python train.py --n_kv_head=2 --d_mlp=384 --vocab_size=2048 --activation="gelu" --positions="alibi" --qk_norm=false --attn_scale=0.177 --tie_embeddings=true --init_std_qkv=0.0799 --optimizer="soap_variant" --lr=0.00543 --lr_head=0.00863 --seq_len=768 --doc_mask=true --dataset="wikipedia_en"
Each number is 500 + 25 x the weight over its row's rms, rounded and kept within 0 to 999. Layers, rows and columns count from 0. Numbers have three digits each. The size before them is the row's rms in percent of the matrix's.

# layer 5 MLP down (transposed), 384x64, rms 0.114, rows 281-302, columns 0-63
102:482491461463508490504479486514486451507467497514467492486522483484567522481477523481490482525525484502451477481512512506475482525509464536489447500515490524532471503529469471532482464485478533
104:456517489514542501514492523500458495517483461522509487510535528480519491474447537507475513465535537478488496527508466516503493480439513449500491522465492475532509504502527521520494503513478453
096:498480548464503473518482497499498486521473530458474543496489511507503508530527501494514510560495469528521459468509511479533495457531507504507480458485511492499559527514490494507482567486497485
122:500441479531505494537470508489508535483466514506481495494505496420499472518475475491500539507501535523515542475487493466505523531448501530488518506483525509509504476509490462513514471464505460
130:446513536483501503469498479494490470560496458521499481520497492455476487440468506484497515484518522456495492497432535485510494477506512478480490481499483501516501512541464529507501539517518511
097:479500512505500514549465494465464536521491512521479489517502480509525547500527531523501533535503544481505510503460474546519493489493508496526493528472485470514530522478507492507506434558524480
102:463506545504498502543519512511521523526504441461526525542494559497470502513544494467509511490484516489481530486517518526498470479473493483513483547499514455513520486550515503496473475494481517
093:542500505523477541498502490455493539506536517506501499508507514509458479508529552508479508462503455471517535496514496461492488476455504479448502478519498487531542534477493543494496486486502545
088:517526533470481536484510459499479526516530539491508504511487518482496502472491516523521516498497460550535499494467455558457446480492474518487514542492483498528501496547499467511530512504506485
122:501499470494514527456517471551464488457529533514499551556492500496475495485511521524488564524481509478469451479480512482472475530512485527464509509476515525469509514493509492508506479496500523
083:444484517488499498503510515493470489499476430520446513505471495524510474533494476492471515442519531499515496521546458537540507453470507487505481487502485468513494512501489490467491504520468489
103:504505505525501527484509488449482504478517504508509474541478528512517528522479515509496477548523494509460454516489461505496540489518516534478507523523495452500542552566512520507508515480524529
095:552507453488482500459473495512486458511525543512497529522513506514516502447519451505525509477480500486484536536510498501516542532517516473515543503488491502511495499478548522548518497475496458
101:500492500527475519512530547515538487567457542487467522484507475469546492509498471496549474497510492517510460461507526522512507502513487506482509470435512495504475481487489479495498482461489486
099:527499521506498496472481497541495499511543490453481488520524540452518517501517552508507475550485516517499521466486530530545456486485472491528490509471491479512509475480462542516507517478524462
117:536488484467532497491496528514471501496491471478509518511533432512477539455491521531480535532507487485531494479544528531496528496546475536506505494492496481473525462543485505485497534482523502
091:472505552521494506501516532486537487490491467508469525543521520469459510542549529490543521491532505488515486501517495492492487502482497499521550477467503483536497519515493462471529462459460500
108:485523520510478502497504525461490476517473501534517495489496461522495462479494415507498508498505544524553490475501478516479525471516550487470486510522527517469491501503526540462497536481524502
102:474508545476488548517531536536470529504489524489498481500494474492523455473522459517499511494505478513492506494553476508520490501490513468490523509465487530484505508578471487493537508534535513
110:484481474525510478528484503497499491495485506442434498496489516465493478491444485493513516549538477516514446510494473523502542487521529510499523469510511484551557506504527482498501484492520488
099:474478488514463519485507500527523512495465494520479487506495496520463505479524460528489516514492533550500519462486469519459504558546515456474503519494469483532451463490525512502490541496477478
091:517495506578461508506474500531495464509501507505530489494488499481502511519498520484468495406542453477510504484491501492504485516498506474498490513468521477521508522509480501447536490503493454
# layer 5 MLP up, 384x64, rms 0.114, rows 282-302, columns 0-63
097:516477480491461502494466472533492476476515508508485493516497443501497459497514487515542513475503513516509477460450495499461520471566503484464479493514506503453518526465492458516509493507469543
107:484513521506514481523475490519525514549498523482485492539485543536505513452511492508497538534494534542509506493519511518531525483466512508525499471491509453534494453518472491514492463557513541
106:477525479537493469489509506517506534526490511497478483492494488527462487485568493519496477558495493476493448467513476542501473465530502467543471494450457471519503497502485505510480494498520477
110:516495503497493494488507508513478433495515497513520485537520496482487497501507488497500496493493500464472538517512479548555512497489490517538541512475488526519553532549537493517525478572526489
099:525539511486497453475481476520482518521479518534534516502552427505521519471498459529481513486462515481492489478505483462543513509516506476489513483463498478520467462535505505515461496506487498
102:508486498487515528537478525553466507484531499500502466484512471480560499458481517481488495481512475472473496518442451503530504543505503506492530491524500504475505476468478460496463522457488495
098:526530469512451497476503512499499486513516477491480466502483466516533481517468491519491509489454477527510491500513527486533509521561483542521517493484533496512559475482533502460477504466533542
104:530436495522520469485486531476516498518490502500539544516511492501499503492482505478494501460534526479472503483528452509505507479534496516519484480477456451562476504522528529521469516509512463
113:503512503537504462533538543495540500503526483516518497504476467529504506484533447565545516499503533522489477523539553512500494494517532500533523505477512521511483529470484511503516526504486465
094:516492484494494509503480516514507533506526570463504554490511503453481490472498493537493530477459515551491459510494519536461454548499523475526519519509507485500500484486481517523495541516487513
113:501520539498485492489478500499488503480511518494540487542505508476553467522511462484480485485522499548485470481507458434501484494508495508492522496519481524558467463532481519461519513459523488
099:500514516556508492469480497500538467458483459486533474481486466445511486484473502439473498489484516530456466530477518501489504496486482517518516507508521517476488519531538479519497464518486461
091:515498525487559473490453534507504525556549515470509550484491513512505493520516457492463509492490529506515480493503511507542478471466471502499497494502495515517506515476553446493489484483472468
095:479516533476500500518474501461488492548503458464507498538498494495511470495538516501490485527509508493556489481497506499528541470496467503514519494510509528561481498431511470499541469517485532
100:493478523505544498494465488491502481494540547491475466536494542503562462519520488471491470504495484488518486462530504515484482455531480470482526519525503514503497510488537503542512491532445494
092:494482531517468499544536519536484510479508519534483457491479487483525540498478535508471475516490516506461492442486497491507503515537523487498509520512559512454485503507533521504536541512456486
106:462515499512521486515501492564505522548480475498536517483515535480492486547515505527482484509490511574538520495479489549547512495503517516517502522537508546514496536506484513526519518501489512
095:484483513498506498504511479513528483518508491533524478536552524481495502492486466509469492514528468543522539466514487536494569511471498497516522481505490539540493497512539476501482493529502572
097:491502493502518495472507555482523467506500520494468449519507478487490492531526506488513520515490513477492506453444481541487495535519463511506465510477478515427470502477455507519510490458478508
093:525489492448540543511469507508498513493541511496481477530530470524484498490509569524507495515491512503499523507477488497512491533464508488496534462480477504473525484508453483531489477550542540
092:457484524510520491515472498546503497536518511492527508525517502535506489488517490498525509560554520458517510542479474490517449555533490499471531526517517508498494521528461505516516506472523521